From a checkpoint of a small transformer trained on Wikipedia.
Size: 9 layers, width 448, 7 heads of 64, MLP 1216 SwiGLU, vocabulary 32000, 50.6M parameters.
Each number is 200 + 30 x the weight over its row's rms, rounded and kept within 0 to 999. Layers, rows and columns count from 0. The size before them is the row's rms in percent of the matrix's.

# layer 3 MLP gate, 1216x448, rms 0.0999, rows 174-245, columns 384-415
086,235,166,180,257,164,221,199,128,191,184,205,213,172,252,192,217,212,244,212,212,168,173,249,221,148,206,270,175,231,207,121,181
104,224,199,166,172,223,225,246,225,130,164,164,242,135,205,224,192,149,234,213,151,154,236,185,201,135,197,232,209,204,169,167,220
097,214,258,240,217,229,202,194,211,186,179,199,219,214,224,241,161,263,234,167,138,198,229,170,187,148,147,225,236,170,205,238,180
097,218,165,168,162,203,220,183,196,203,195,222,215,195,184,196,201,200,241,203,176,218,269,290,210,154,178,170,255,237,205,179,200
096,198,175,174,202,176,216,197,209,213,213,219,205,179,188,207,202,194,205,217,223,191,194,232,219,167,167,219,146,209,198,192,206
101,210,107,178,209,176,215,236,177,152,228,206,196,180,236,224,222,206,218,242,204,202,178,190,228,231,183,230,195,197,221,183,224
098,194,221,153,149,162,137,213,167,193,222,143,189,207,157,202,202,249,215,211,177,177,154,167,214,185,210,218,146,194,119,191,233
111,144,175,195,165,204,207,179,239,199,184,148,153,150,209,214,240,146,215,195,159,178,216,132,217,241,226,197,233,184,214,213,161
099,171,232,211,173,233,186,165,210,187,189,182,219,203,188,217,167,238,201,122,225,217,211,203,185,215,201,245,155,172,204,178,223
104,227,184,189,221,227,172,202,213,213,177,180,166,142,204,174,160,226,235,179,206,240,230,184,195,219,227,212,209,227,248,209,211
093,209,188,205,230,248,182,196,192,218,211,187,155,203,218,227,188,199,153,179,203,215,141,191,205,224,194,247,161,200,178,206,230
083,197,238,230,169,214,261,177,200,171,205,213,200,189,253,253,189,183,213,204,183,227,196,152,212,205,302,199,210,222,190,184,138
099,208,201,208,176,175,157,174,166,180,165,205,226,133,170,196,240,231,258,177,213,216,223,205,211,255,195,166,192,271,201,153,227
104,192,196,190,201,217,221,182,192,201,168,248,260,188,228,191,217,213,178,246,155,210,166,190,208,181,176,229,185,178,167,213,237
105,246,159,196,230,211,212,211,177,183,229,192,162,191,183,146,235,192,204,187,233,151,246,162,192,239,167,207,249,212,179,154,196
096,214,207,218,155,185,155,246,245,228,211,180,197,162,224,160,226,208,222,193,179,195,171,238,194,199,258,244,200,176,182,239,172
106,232,139,146,218,176,205,179,226,160,158,248,206,144,206,230,152,186,210,231,157,213,151,168,247,213,190,233,207,173,226,177,209
098,229,202,199,191,200,215,187,189,203,217,136,201,144,210,226,181,240,170,218,192,166,196,223,201,126,200,182,174,125,231,201,153
093,197,211,179,212,250,166,157,215,250,236,232,143,198,198,186,248,211,181,208,164,180,197,277,219,183,152,244,263,230,151,232,238
099,193,144,171,178,211,217,171,209,158,204,193,251,160,133,233,166,234,196,221,156,183,191,212,181,194,184,232,235,204,168,171,184
096,240,204,195,185,222,213,232,236,192,205,217,190,193,138,189,226,173,234,150,208,189,212,149,206,219,225,213,125,177,152,228,180
100,170,150,156,157,165,237,228,177,151,205,220,182,191,283,200,190,233,220,230,198,193,123,184,189,211,184,267,207,217,196,187,155
099,192,160,217,217,172,175,153,176,253,188,208,204,205,196,198,213,204,190,201,250,203,236,129,214,144,249,175,238,187,242,230,187
100,220,187,201,204,128,243,255,231,232,180,230,229,169,226,214,201,179,214,225,202,236,189,195,212,172,115,214,246,197,256,211,172
099,234,213,188,204,226,198,219,209,176,191,187,203,221,172,184,186,157,216,169,197,164,188,180,193,210,222,210,180,242,211,172,178
094,173,170,250,194,254,219,141,246,237,149,183,233,278,180,251,151,205,194,167,205,187,154,254,263,189,224,228,219,138,185,140,205
103,194,213,218,276,196,207,206,204,174,241,216,185,242,193,215,194,201,202,235,203,198,234,194,229,202,245,204,190,188,256,219,274
099,197,183,194,205,159,202,221,187,188,180,215,185,165,222,157,240,196,165,221,220,231,180,279,210,190,231,207,218,210,207,159,167
099,201,185,164,180,160,154,173,257,204,213,245,140,218,201,215,187,176,276,189,194,203,161,200,230,198,210,241,192,182,219,180,189
095,202,217,210,183,177,167,229,199,155,181,234,239,219,231,217,186,213,247,226,209,142,163,224,258,192,196,255,200,185,188,219,170
101,208,193,211,138,119,199,192,213,201,148,122,197,231,203,207,176,223,231,201,202,194,167,236,181,212,144,213,187,175,211,227,180
101,160,201,187,158,205,212,130,229,157,164,193,168,188,194,221,260,185,204,204,249,171,171,195,140,208,189,250,168,195,175,200,222
101,179,213,246,187,230,271,177,220,187,205,188,212,163,186,148,212,223,186,227,250,258,182,241,208,205,166,180,192,206,227,208,189
103,199,212,146,228,227,223,187,227,194,194,216,219,190,244,138,203,224,278,217,185,242,209,250,173,181,206,223,223,175,153,237,221
105,226,248,241,231,213,199,235,212,217,200,182,155,150,169,195,177,211,193,231,172,197,154,187,204,239,183,202,191,206,156,216,161
104,224,170,180,232,213,222,238,157,224,238,158,219,196,176,222,243,193,205,213,226,173,206,197,152,197,129,259,182,162,206,226,164
103,233,243,146,181,156,189,242,206,231,229,180,232,192,202,254,150,206,258,186,179,213,167,206,189,202,229,172,236,164,186,218,183
113,212,215,149,208,183,168,225,206,146,176,202,142,191,192,257,166,217,231,198,174,161,251,237,211,233,222,161,150,133,177,204,226
102,213,177,168,179,191,255,245,239,235,228,196,211,245,158,203,227,236,220,209,224,223,172,230,161,210,242,204,221,214,193,199,187
097,173,216,162,197,211,203,232,234,159,221,202,248,184,207,195,215,133,230,205,216,208,189,260,203,218,211,188,207,258,203,181,200
100,149,183,178,192,166,189,187,238,245,213,161,183,226,201,170,184,195,218,236,238,267,229,228,186,232,223,199,218,177,202,245,214
108,219,171,200,216,225,200,204,231,183,144,179,217,200,194,178,133,217,209,153,226,174,196,208,201,218,245,194,249,212,181,204,220
098,198,168,264,186,239,256,130,242,228,177,182,211,198,170,159,211,178,230,195,201,201,232,205,123,213,248,237,196,193,195,171,194
103,159,236,195,229,216,184,198,196,194,157,193,251,216,175,134,220,213,199,167,178,226,178,194,204,170,166,220,194,135,192,251,263
105,256,163,237,191,218,245,227,158,204,197,178,133,199,182,178,166,171,219,247,116,209,206,184,216,202,218,197,205,223,229,158,190
094,236,141,273,195,201,236,187,181,198,190,268,207,175,218,208,176,202,244,207,171,234,199,174,190,199,160,221,198,187,122,241,214
097,179,160,207,181,151,222,218,191,179,161,255,157,181,217,187,223,170,221,192,200,175,202,210,167,208,164,197,245,159,199,191,237
097,154,176,166,176,222,197,179,264,215,153,224,160,193,184,171,204,223,177,198,196,161,211,207,162,175,219,211,209,209,233,168,175
109,207,265,220,180,191,188,154,220,190,266,222,235,188,216,180,217,177,262,171,204,217,228,171,221,212,163,206,212,165,179,215,181
100,183,180,167,151,213,170,120,218,186,211,197,213,115,218,228,218,202,244,144,222,208,184,201,232,193,212,175,163,167,191,151,207
095,223,204,227,219,198,258,189,149,235,150,206,236,172,152,207,181,203,193,207,120,247,189,148,202,226,210,243,206,190,237,204,192
098,212,165,170,209,213,238,183,204,164,167,163,201,132,219,230,208,265,218,167,240,223,269,261,165,166,188,256,193,178,193,166,131
102,249,200,229,145,181,204,172,169,176,210,178,151,218,189,176,179,244,171,192,197,168,233,192,131,193,211,161,225,238,264,181,136
094,143,246,268,205,191,220,130,203,215,168,212,233,181,206,218,218,194,252,214,201,187,160,198,207,180,172,181,195,245,196,206,240
095,216,127,211,259,246,186,222,183,156,187,268,178,220,190,182,213,221,191,143,189,204,202,186,277,196,181,214,187,136,215,211,227
096,170,228,203,228,199,166,157,234,219,197,235,233,96,253,212,177,241,212,169,181,189,173,219,198,259,182,214,183,208,236,207,177
096,170,129,203,260,200,196,169,199,198,178,210,199,210,210,183,200,163,176,196,199,183,202,146,205,199,187,168,225,168,224,170,148
095,187,203,206,138,226,177,179,185,189,193,260,192,249,188,191,175,183,225,190,215,210,206,227,175,171,159,192,181,226,176,177,206
103,212,213,154,219,197,213,174,162,184,230,215,217,216,161,211,176,185,178,155,191,144,160,181,186,234,225,239,257,156,200,208,225
100,192,186,231,165,176,156,211,212,233,227,227,197,186,209,197,180,205,195,262,154,221,219,171,202,218,212,189,167,216,212,188,143
104,197,147,203,194,237,215,161,193,227,190,254,203,219,205,252,149,141,223,166,174,249,176,179,249,222,254,231,215,185,234,210,180
111,140,194,214,174,213,183,244,203,216,230,229,190,172,152,241,222,197,264,227,178,219,145,250,233,244,225,188,162,174,152,180,206
093,185,194,169,184,185,198,146,180,191,183,183,215,241,184,232,197,220,243,217,172,170,226,200,129,178,195,165,124,271,180,159,183
107,221,213,177,235,163,235,192,204,172,189,171,199,203,160,208,225,226,255,213,203,148,212,221,190,231,242,165,207,220,236,227,216
089,157,182,233,170,194,191,204,215,214,185,189,177,271,226,199,175,182,231,210,203,222,184,184,219,201,193,234,199,188,209,188,195
102,182,193,204,214,246,195,198,223,174,190,218,201,220,196,182,254,183,220,135,202,181,226,212,238,201,184,186,195,241,211,171,177
099,231,205,207,232,178,280,170,251,191,170,204,185,158,181,222,188,251,179,180,247,191,251,179,204,220,212,223,164,205,208,210,190
103,167,269,210,190,221,140,147,176,200,184,148,189,194,223,170,201,246,221,179,259,199,219,199,227,149,206,228,234,206,186,216,178
098,112,206,161,152,182,206,174,216,158,178,199,188,168,168,203,218,218,226,186,195,171,151,218,242,221,153,216,231,132,219,167,167
099,188,254,208,224,214,96,247,271,242,194,202,150,202,190,209,240,189,143,224,213,197,180,220,197,221,242,192,244,223,245,157,210
103,257,178,180,224,164,259,201,144,195,151,219,216,184,214,217,183,219,186,173,265,195,141,221,167,165,142,159,194,188,197,197,217
097,193,173,227,187,225,200,219,192,165,185,202,154,220,228,215,188,263,147,198,189,232,196,201,192,209,240,184,207,217,208,171,196
# layer 3 MLP up, 1216x448, rms 0.101, rows 174-244, columns 384-415
091,238,146,161,168,200,202,243,216,204,219,271,158,163,220,173,218,153,197,193,188,211,203,176,201,212,201,201,223,209,221,224,206
101,176,243,170,238,169,215,200,240,171,189,215,159,168,158,221,200,193,201,205,194,228,235,204,221,183,205,225,250,282,225,219,195
099,221,244,275,137,175,198,165,194,161,212,214,203,216,208,162,226,212,190,235,129,222,216,157,199,207,189,232,218,213,252,180,140
097,211,174,223,215,222,178,194,192,169,209,171,176,194,180,225,152,206,204,267,150,206,150,210,194,164,211,112,261,212,186,209,202
103,197,238,152,175,247,189,210,229,182,213,195,212,225,174,218,217,199,212,206,228,221,238,237,196,186,149,145,182,138,238,213,145
099,187,215,238,186,183,192,188,222,178,183,189,206,197,190,219,134,215,155,268,174,230,234,209,158,173,193,184,215,214,254,122,236
099,169,223,189,216,164,202,248,184,286,224,223,162,164,199,185,187,272,201,199,153,167,146,175,220,227,231,166,212,165,217,222,244
106,185,168,207,246,235,172,227,181,196,188,179,118,218,220,166,219,220,138,220,164,214,175,191,157,196,190,206,224,215,204,199,149
101,222,198,203,175,159,206,211,191,209,183,247,236,182,173,172,229,189,188,171,200,237,189,241,176,193,155,175,162,235,184,148,188
102,170,233,186,222,178,208,160,185,161,205,207,229,210,211,187,261,225,251,237,227,127,184,190,141,198,186,241,213,149,200,233,133
091,211,239,174,253,166,185,211,214,176,209,192,169,202,144,174,184,182,193,196,190,173,235,163,194,175,219,200,226,253,224,215,165
093,169,238,234,218,235,177,181,164,205,260,221,231,207,198,195,216,215,184,217,237,216,236,220,204,197,225,244,198,135,228,198,212
101,229,209,214,168,241,161,241,204,141,198,230,209,217,229,179,142,241,218,201,188,167,190,238,173,165,209,178,194,171,185,142,185
107,196,189,216,194,178,204,199,199,229,196,208,228,143,140,184,194,218,204,246,196,218,145,160,184,176,170,212,227,137,216,230,200
105,168,183,236,188,215,209,207,191,214,186,175,266,222,182,183,181,154,236,191,193,224,215,227,207,201,238,179,192,225,166,224,202
098,167,206,255,218,212,207,178,189,179,198,176,213,157,184,188,156,222,167,171,206,216,184,221,194,247,162,192,192,220,198,148,183
106,204,184,205,208,238,184,169,245,220,177,180,229,223,165,230,141,231,228,242,184,235,166,199,146,188,259,200,174,228,210,282,179
101,178,191,171,214,204,206,169,187,199,202,212,138,175,191,276,212,215,181,239,199,239,231,249,192,197,194,185,200,167,221,190,208
099,154,243,203,213,154,222,179,167,172,210,166,199,204,182,219,224,154,197,230,229,218,222,199,168,242,226,175,187,279,223,157,197
097,242,176,218,211,190,203,199,179,170,150,193,196,204,214,156,178,196,242,187,179,178,162,168,199,131,204,232,176,216,107,213,219
099,149,234,202,192,130,218,176,180,237,211,143,174,191,202,226,150,211,201,152,244,151,192,221,195,238,212,218,203,178,130,199,195
101,166,169,206,198,146,187,170,187,180,195,211,240,199,162,222,181,186,236,188,199,242,213,160,159,136,225,167,209,195,184,167,221
101,164,183,229,172,178,198,183,168,243,209,191,158,186,192,182,194,240,175,191,155,178,207,187,191,203,176,173,241,186,236,227,238
099,245,203,197,240,199,226,201,196,166,198,171,198,262,217,227,203,218,190,192,180,202,189,204,242,187,197,188,190,176,190,219,220
098,190,183,214,206,196,161,178,189,256,198,208,232,204,170,209,200,199,165,271,179,252,210,202,214,186,158,195,255,191,209,199,174
098,225,216,135,197,184,174,190,224,200,157,222,186,167,194,214,172,169,203,172,184,214,269,189,242,231,254,239,185,252,211,158,168
103,190,206,193,242,186,212,212,282,181,233,207,225,187,186,241,231,226,237,223,220,207,256,197,165,175,145,181,178,244,199,168,228
094,199,214,198,172,131,212,219,201,203,199,173,209,173,203,162,233,216,241,166,177,239,255,226,165,205,239,196,213,217,162,210,172
094,171,213,151,166,181,205,218,186,195,242,186,223,152,201,260,248,142,203,208,124,243,149,232,169,210,160,234,144,208,247,171,212
097,217,186,229,217,208,177,166,170,191,232,168,187,132,217,163,191,172,152,177,172,195,141,190,159,211,159,226,157,173,201,208,213
101,215,158,249,205,199,225,230,188,216,207,222,160,217,184,137,200,219,211,182,256,182,266,189,213,150,183,196,185,207,202,136,188
096,206,169,223,245,188,226,207,176,201,192,224,203,263,223,178,165,128,183,182,219,224,227,185,200,238,171,216,164,165,191,210,202
104,194,208,180,136,257,215,231,221,163,205,257,221,204,217,189,170,179,209,207,227,195,250,188,196,196,144,166,156,260,219,172,154
100,238,242,125,194,193,195,199,266,233,179,218,194,210,241,208,184,222,181,208,197,282,188,184,209,183,223,190,209,243,204,145,252
106,204,243,205,231,236,146,231,260,245,183,240,169,196,260,194,237,126,135,238,108,265,197,191,176,189,167,167,232,208,172,181,203
100,231,223,215,184,186,153,161,169,230,192,254,172,240,232,161,180,242,249,187,116,179,241,212,248,175,141,216,156,227,150,237,153
100,170,249,235,235,214,188,207,181,218,180,192,154,244,199,166,197,200,157,159,235,232,221,173,172,198,265,175,178,182,180,194,138
112,188,188,211,176,220,166,173,218,161,234,177,218,222,250,242,151,227,231,184,167,170,217,217,219,174,229,148,256,202,132,174,249
105,166,232,212,166,165,178,221,250,168,233,233,210,182,189,191,157,199,181,205,196,206,232,205,215,220,157,253,214,231,241,220,194
100,218,260,197,194,212,187,209,187,143,145,118,180,201,133,215,178,260,165,218,223,206,222,187,236,167,224,218,192,185,158,196,220
099,207,214,190,226,194,160,170,241,215,209,198,204,231,209,202,175,173,175,246,189,128,226,188,167,156,213,192,182,197,211,231,196
101,228,194,216,181,210,235,178,206,175,214,214,204,255,180,159,243,204,185,160,207,193,228,197,253,170,221,230,197,152,207,202,194
100,132,195,208,191,206,220,243,206,206,219,187,244,178,225,187,187,201,215,138,209,209,246,272,196,210,212,210,225,222,189,188,262
103,188,244,188,185,185,164,240,182,215,130,219,160,199,163,223,247,254,157,262,179,200,184,211,192,150,222,244,135,240,256,136,209
106,228,211,207,221,228,186,162,185,181,197,224,176,213,207,217,199,180,202,173,243,235,222,225,205,187,233,145,184,153,191,187,169
114,208,245,208,171,180,229,224,195,196,188,235,183,211,177,211,116,221,171,196,176,168,223,184,218,149,175,215,203,165,168,206,194
097,193,166,218,160,197,200,218,186,185,207,199,197,176,127,228,239,199,188,220,244,219,212,185,180,215,178,205,228,155,220,136,144
099,209,226,205,172,202,169,246,162,163,177,175,300,210,187,243,185,237,229,239,152,198,276,161,173,230,159,224,181,236,157,202,200
098,200,171,168,261,223,219,171,172,184,178,167,255,199,240,189,195,161,211,218,179,214,231,211,152,159,213,215,145,212,212,218,248
095,175,233,216,198,218,212,215,249,219,203,220,180,122,190,257,221,229,188,216,225,145,248,166,228,256,236,227,198,163,230,179,204
101,227,228,166,208,224,218,187,190,242,203,211,196,224,167,165,227,174,194,219,216,209,184,237,144,181,174,230,165,172,201,171,167
102,191,178,196,254,175,151,147,205,212,194,218,211,172,185,171,229,210,149,191,247,160,229,182,219,190,156,199,119,173,156,187,197
099,174,190,192,185,199,209,228,150,231,123,216,162,249,234,227,206,142,206,220,276,185,131,164,280,206,223,247,171,213,263,202,243
098,158,187,181,191,194,211,161,188,210,184,222,163,234,245,248,222,197,227,234,177,241,170,169,185,211,228,200,172,212,181,193,235
097,180,186,180,205,211,250,176,232,222,241,120,235,179,186,133,191,218,199,233,219,227,233,210,175,243,175,232,212,207,243,175,167
096,175,164,221,145,158,172,184,203,223,230,246,222,181,169,216,202,168,178,197,190,231,209,177,179,197,165,215,212,213,251,157,260
094,148,186,194,241,202,201,199,197,194,174,196,170,234,175,188,231,189,220,220,209,196,249,187,181,189,220,207,177,258,249,194,178
093,177,211,180,188,179,231,178,234,200,225,179,259,196,196,162,192,162,168,178,205,195,179,169,183,230,134,180,220,245,231,197,222
096,171,176,219,201,217,218,179,229,196,166,189,164,146,181,149,243,225,221,260,258,232,194,209,224,176,222,171,175,190,151,186,184
102,215,216,211,184,208,188,190,241,202,219,208,219,211,203,212,189,155,194,239,173,236,131,230,229,239,186,201,224,212,153,172,222
097,170,218,213,203,174,182,221,167,149,189,211,204,190,190,211,204,198,150,174,229,171,174,175,203,223,198,223,155,221,226,149,210
107,199,181,184,207,195,236,174,240,153,188,216,237,231,189,184,193,222,218,164,204,151,140,232,191,189,197,168,173,218,159,158,197
093,229,133,219,194,247,216,212,234,236,252,216,163,204,190,192,219,171,221,226,172,189,241,264,184,189,151,229,219,198,189,163,190
106,185,216,180,237,250,212,163,202,251,219,159,181,195,200,176,225,222,181,212,263,226,204,234,165,190,199,196,213,216,191,287,195
092,212,149,224,203,174,206,198,164,211,199,197,186,185,194,238,218,232,226,156,190,153,270,170,174,218,258,172,168,198,215,219,191
105,204,145,245,202,212,204,224,198,188,213,206,182,155,186,188,263,208,181,183,207,212,164,210,216,219,220,223,217,223,196,165,162
094,197,173,178,220,274,185,184,189,226,205,191,185,265,194,174,242,180,201,170,172,223,217,193,222,189,212,209,204,196,165,200,237
100,160,215,175,202,207,197,168,246,261,189,231,184,204,197,191,236,205,232,194,233,181,216,170,189,253,243,193,198,225,194,131,246
096,221,225,202,192,206,136,192,170,134,185,137,216,157,204,133,191,194,248,195,195,249,234,206,230,205,245,253,251,165,182,239,147
096,249,174,248,214,218,194,150,195,222,216,141,212,143,236,167,144,181,234,160,195,123,229,210,195,180,154,223,220,218,178,227,186
100,131,253,226,218,217,195,188,148,194,194,180,227,209,189,180,193,183,170,207,191,266,198,233,170,167,182,201,171,250,220,242,233
# layer 3 MLP down (transposed), 1216x448, rms 0.191, rows 174-244, columns 384-415
095,194,285,208,193,209,181,187,201,133,156,176,191,232,182,218,231,206,196,230,211,181,151,218,188,197,220,200,193,216,206,206,152
099,276,205,196,187,198,194,238,147,171,284,171,223,182,238,226,279,220,193,221,193,181,162,225,178,238,189,202,162,137,209,213,160
101,228,241,200,145,224,271,214,142,222,174,224,172,198,189,254,183,124,159,172,195,241,144,233,184,204,161,190,187,233,153,190,257
101,138,194,238,194,230,264,225,182,155,182,211,171,206,172,202,239,250,138,196,195,254,191,209,164,155,215,198,211,289,246,215,203
103,234,185,159,148,206,213,216,249,162,176,165,185,223,231,241,190,200,216,236,224,153,223,219,208,253,211,153,198,218,219,176,209
100,240,184,222,174,238,184,128,197,245,291,168,179,192,241,205,179,173,164,174,208,208,188,165,212,165,199,252,157,269,252,210,195
101,185,140,220,246,164,215,142,244,158,180,210,157,231,169,244,228,217,191,202,173,227,209,214,225,180,185,160,256,197,239,216,228
099,176,138,183,226,198,170,209,188,221,184,181,226,153,179,193,211,220,208,223,235,228,219,187,191,251,210,221,210,210,253,149,170
101,181,210,174,218,192,201,226,201,179,147,237,209,151,212,218,264,195,248,251,148,179,205,178,218,242,180,232,245,229,203,211,160
103,178,246,214,205,229,154,181,156,182,199,189,172,168,203,193,178,149,197,232,213,212,208,241,207,163,144,192,241,179,180,210,254
095,197,138,188,161,226,171,208,172,231,201,230,240,206,189,188,195,197,191,195,214,161,246,183,226,180,234,215,214,206,224,202,181
094,209,229,192,201,199,157,194,231,176,212,204,182,231,193,231,203,176,196,155,203,211,173,233,210,220,201,219,203,241,249,179,247
098,183,201,222,207,199,259,222,171,181,193,173,259,191,219,184,201,208,193,173,198,205,208,201,244,230,145,167,265,184,178,229,231
102,233,210,248,234,238,170,225,170,185,232,178,240,186,219,183,164,176,196,215,160,237,202,253,201,199,233,268,160,195,216,235,238
098,204,279,234,172,201,214,191,182,227,202,197,196,201,211,232,140,201,233,202,216,218,143,229,224,181,191,178,211,239,187,189,120
096,210,237,147,139,194,206,203,176,193,196,147,184,211,209,216,180,168,227,251,184,215,175,215,186,162,217,235,238,258,163,182,229
106,166,136,230,214,169,184,221,181,218,183,232,214,205,227,204,200,215,267,203,234,208,155,205,210,147,235,238,188,224,232,243,242
101,195,218,157,215,162,205,181,201,226,161,198,159,167,204,204,190,258,208,225,230,227,199,219,240,185,217,213,206,184,260,218,160
101,206,204,178,203,162,257,210,227,220,225,207,270,217,170,190,190,160,217,191,251,225,179,180,202,171,208,187,186,183,165,174,193
102,207,160,213,201,194,240,216,236,207,165,176,198,172,183,168,146,179,234,202,183,227,208,178,157,179,229,187,239,189,129,205,206
101,224,216,185,230,167,240,155,187,254,198,202,235,191,213,155,187,265,214,231,194,244,225,227,192,161,204,176,258,239,212,149,149
100,229,129,197,229,192,243,204,164,202,254,206,204,212,218,225,190,248,209,219,266,168,197,198,237,180,218,189,242,195,200,173,222
098,171,214,220,218,149,139,155,206,222,192,243,219,198,195,176,252,232,226,198,161,164,139,210,172,170,203,215,150,247,214,196,191
098,217,281,263,211,191,179,233,219,217,202,193,225,249,191,142,201,191,213,188,202,228,245,183,228,213,219,178,201,223,222,214,213
104,191,283,208,196,200,187,182,201,268,196,200,192,187,191,203,215,178,200,207,182,276,171,221,161,121,145,211,227,200,227,190,181
101,201,186,190,240,239,220,206,234,196,207,179,177,198,165,222,156,183,242,148,232,162,232,207,204,165,218,238,166,231,227,192,146
105,243,210,199,206,211,165,216,230,199,217,210,203,243,234,154,232,224,123,209,204,202,225,208,175,239,154,217,191,160,244,234,233
097,189,139,207,211,233,199,210,208,179,244,184,187,228,222,171,231,259,251,183,165,176,190,217,198,195,198,180,168,193,164,220,203
098,187,212,194,154,183,225,234,242,209,197,135,183,202,202,169,174,230,181,232,213,154,153,205,176,223,186,159,149,173,200,192,230
097,255,197,179,182,208,199,132,229,185,249,222,182,230,175,214,208,216,192,207,212,212,190,199,209,194,169,184,178,194,204,181,211
102,202,242,185,177,223,226,217,194,251,197,200,234,168,188,199,202,179,170,198,246,146,257,192,241,200,218,211,192,195,189,186,199
095,144,265,227,168,236,254,199,193,181,185,195,166,174,175,190,198,176,183,169,219,225,202,201,223,217,193,207,208,172,161,216,171
106,208,198,147,147,173,196,227,181,221,206,226,182,220,209,197,166,125,191,169,235,211,201,193,168,190,162,218,199,199,203,192,202
100,222,205,240,207,294,136,136,231,215,118,199,256,176,210,217,241,188,211,191,199,164,211,203,182,196,190,187,136,189,229,244,191
105,196,217,170,196,209,189,194,222,222,236,164,218,145,217,208,200,202,185,200,201,218,201,177,253,203,178,195,206,204,242,185,257
099,248,235,128,242,201,165,191,152,188,145,207,208,217,194,198,194,233,222,187,179,190,182,229,160,196,193,170,169,179,216,245,186
104,184,190,274,188,218,207,149,203,213,189,172,200,236,174,155,196,203,156,235,151,142,222,222,193,174,238,125,206,220,201,151,178
108,186,69,176,268,159,141,204,199,181,230,175,244,194,194,205,174,228,248,167,157,238,184,210,202,209,176,163,181,241,203,213,189
104,191,261,183,217,166,193,191,193,204,224,156,170,183,209,217,213,234,204,241,238,159,144,216,202,202,177,191,242,134,164,188,178
102,186,231,192,165,184,215,179,198,250,194,208,161,214,155,194,174,203,228,144,186,203,151,168,237,234,238,167,202,176,204,179,158
101,233,253,206,192,179,235,225,194,127,219,189,161,198,226,166,181,147,189,204,189,216,162,196,226,187,148,188,195,194,187,181,199
101,257,262,170,236,202,201,153,210,191,217,220,193,218,131,248,188,195,210,161,210,241,227,213,204,163,193,240,190,203,207,170,196
103,200,160,235,229,190,179,128,232,246,203,178,216,180,252,169,215,162,179,227,215,218,226,179,173,185,188,201,230,180,213,151,235
102,225,170,184,171,193,214,249,189,263,200,208,152,201,237,235,234,190,230,228,205,193,224,197,200,236,225,189,164,244,158,88,256
106,236,220,195,189,169,159,209,195,211,217,165,158,207,270,156,172,236,197,240,187,183,180,170,227,269,177,111,230,216,198,232,175
103,184,144,205,195,204,192,208,174,242,193,227,207,235,177,224,186,218,149,200,181,170,268,242,204,137,235,184,222,242,186,207,179
097,225,195,274,148,237,157,243,173,196,216,152,186,237,236,217,250,181,184,219,226,200,213,170,193,150,235,221,174,171,179,199,183
100,184,235,194,196,205,207,198,166,224,233,198,185,195,191,149,158,183,176,203,181,242,225,155,212,195,181,214,150,232,207,174,143
099,216,205,163,109,188,185,241,152,197,222,241,193,195,243,240,206,253,187,142,224,188,196,230,195,182,222,191,238,243,258,163,170
098,205,159,207,206,154,224,198,210,203,181,237,233,186,168,198,223,204,170,195,210,212,234,176,172,191,219,175,251,171,207,189,222
097,196,210,210,200,156,223,190,198,228,192,195,241,194,216,223,233,187,216,169,193,177,197,251,226,170,204,205,235,203,234,189,200
104,162,245,178,195,220,200,208,216,198,243,228,210,237,184,234,189,220,219,166,211,190,205,195,224,171,196,218,118,220,213,153,143
099,196,238,196,217,170,194,172,188,246,224,230,210,199,195,214,205,214,202,237,235,164,176,113,263,182,249,246,196,179,242,180,205
101,201,232,207,180,196,178,148,202,251,215,243,179,177,231,158,221,182,197,272,149,211,209,235,187,262,259,231,160,200,160,185,223
097,155,186,192,184,156,215,169,236,232,213,172,168,144,244,171,197,173,223,199,174,177,161,178,201,185,193,268,196,232,166,140,214
096,210,223,235,190,224,138,172,252,184,203,228,212,232,270,230,230,172,217,214,245,220,167,177,202,225,223,185,235,174,208,222,208
096,228,304,166,213,246,202,191,152,240,188,191,241,251,242,226,224,180,174,219,181,174,228,240,201,199,196,214,227,181,229,218,159
100,143,196,208,214,222,172,195,179,200,200,218,216,168,235,216,208,157,222,203,217,130,173,221,155,170,190,235,160,192,160,176,188
099,192,204,203,175,191,234,215,224,229,231,169,185,166,221,126,190,180,187,248,230,207,145,218,183,186,207,151,173,205,229,123,213
102,192,228,211,211,207,216,198,191,194,238,193,187,229,177,202,247,176,173,207,160,181,165,190,242,232,159,175,199,209,243,200,193
101,231,172,188,175,200,208,189,199,209,198,195,240,205,120,213,183,247,167,193,243,222,244,283,138,187,191,200,187,225,196,180,277
101,152,150,154,245,237,152,199,215,165,247,216,208,121,172,183,204,193,187,210,178,186,213,223,266,202,167,136,183,175,165,151,173
098,237,152,210,196,176,173,204,210,204,194,186,209,253,223,230,187,227,213,187,161,217,214,206,196,208,178,174,243,188,177,155,260
103,165,283,185,169,192,209,210,223,228,197,221,158,171,181,222,211,163,149,213,211,269,170,202,216,187,142,233,232,178,209,177,223
095,225,152,247,182,146,155,186,180,189,249,217,210,205,228,242,246,228,177,182,216,161,171,167,171,157,172,170,183,218,160,169,231
102,198,161,206,276,157,273,257,221,211,186,187,213,202,164,270,194,222,204,168,194,193,238,193,223,188,211,214,217,220,183,171,160
096,199,175,167,193,153,225,200,194,163,204,263,214,205,270,207,164,217,195,192,184,193,226,235,175,224,232,163,205,240,247,182,225
098,156,214,131,202,213,185,212,252,228,193,210,182,195,187,171,170,202,195,230,158,176,172,203,174,197,205,203,226,199,208,204,241
099,255,162,223,229,196,216,170,212,212,187,129,228,215,190,169,212,228,172,183,176,229,196,178,184,206,232,209,154,169,170,238,235
098,184,181,186,193,228,194,170,176,238,129,189,168,148,233,217,184,193,205,192,202,186,197,183,230,219,151,200,262,189,194,222,180
100,187,189,196,193,205,189,196,148,208,190,188,243,189,205,213,203,189,146,230,171,202,141,252,209,202,178,175,190,188,212,219,198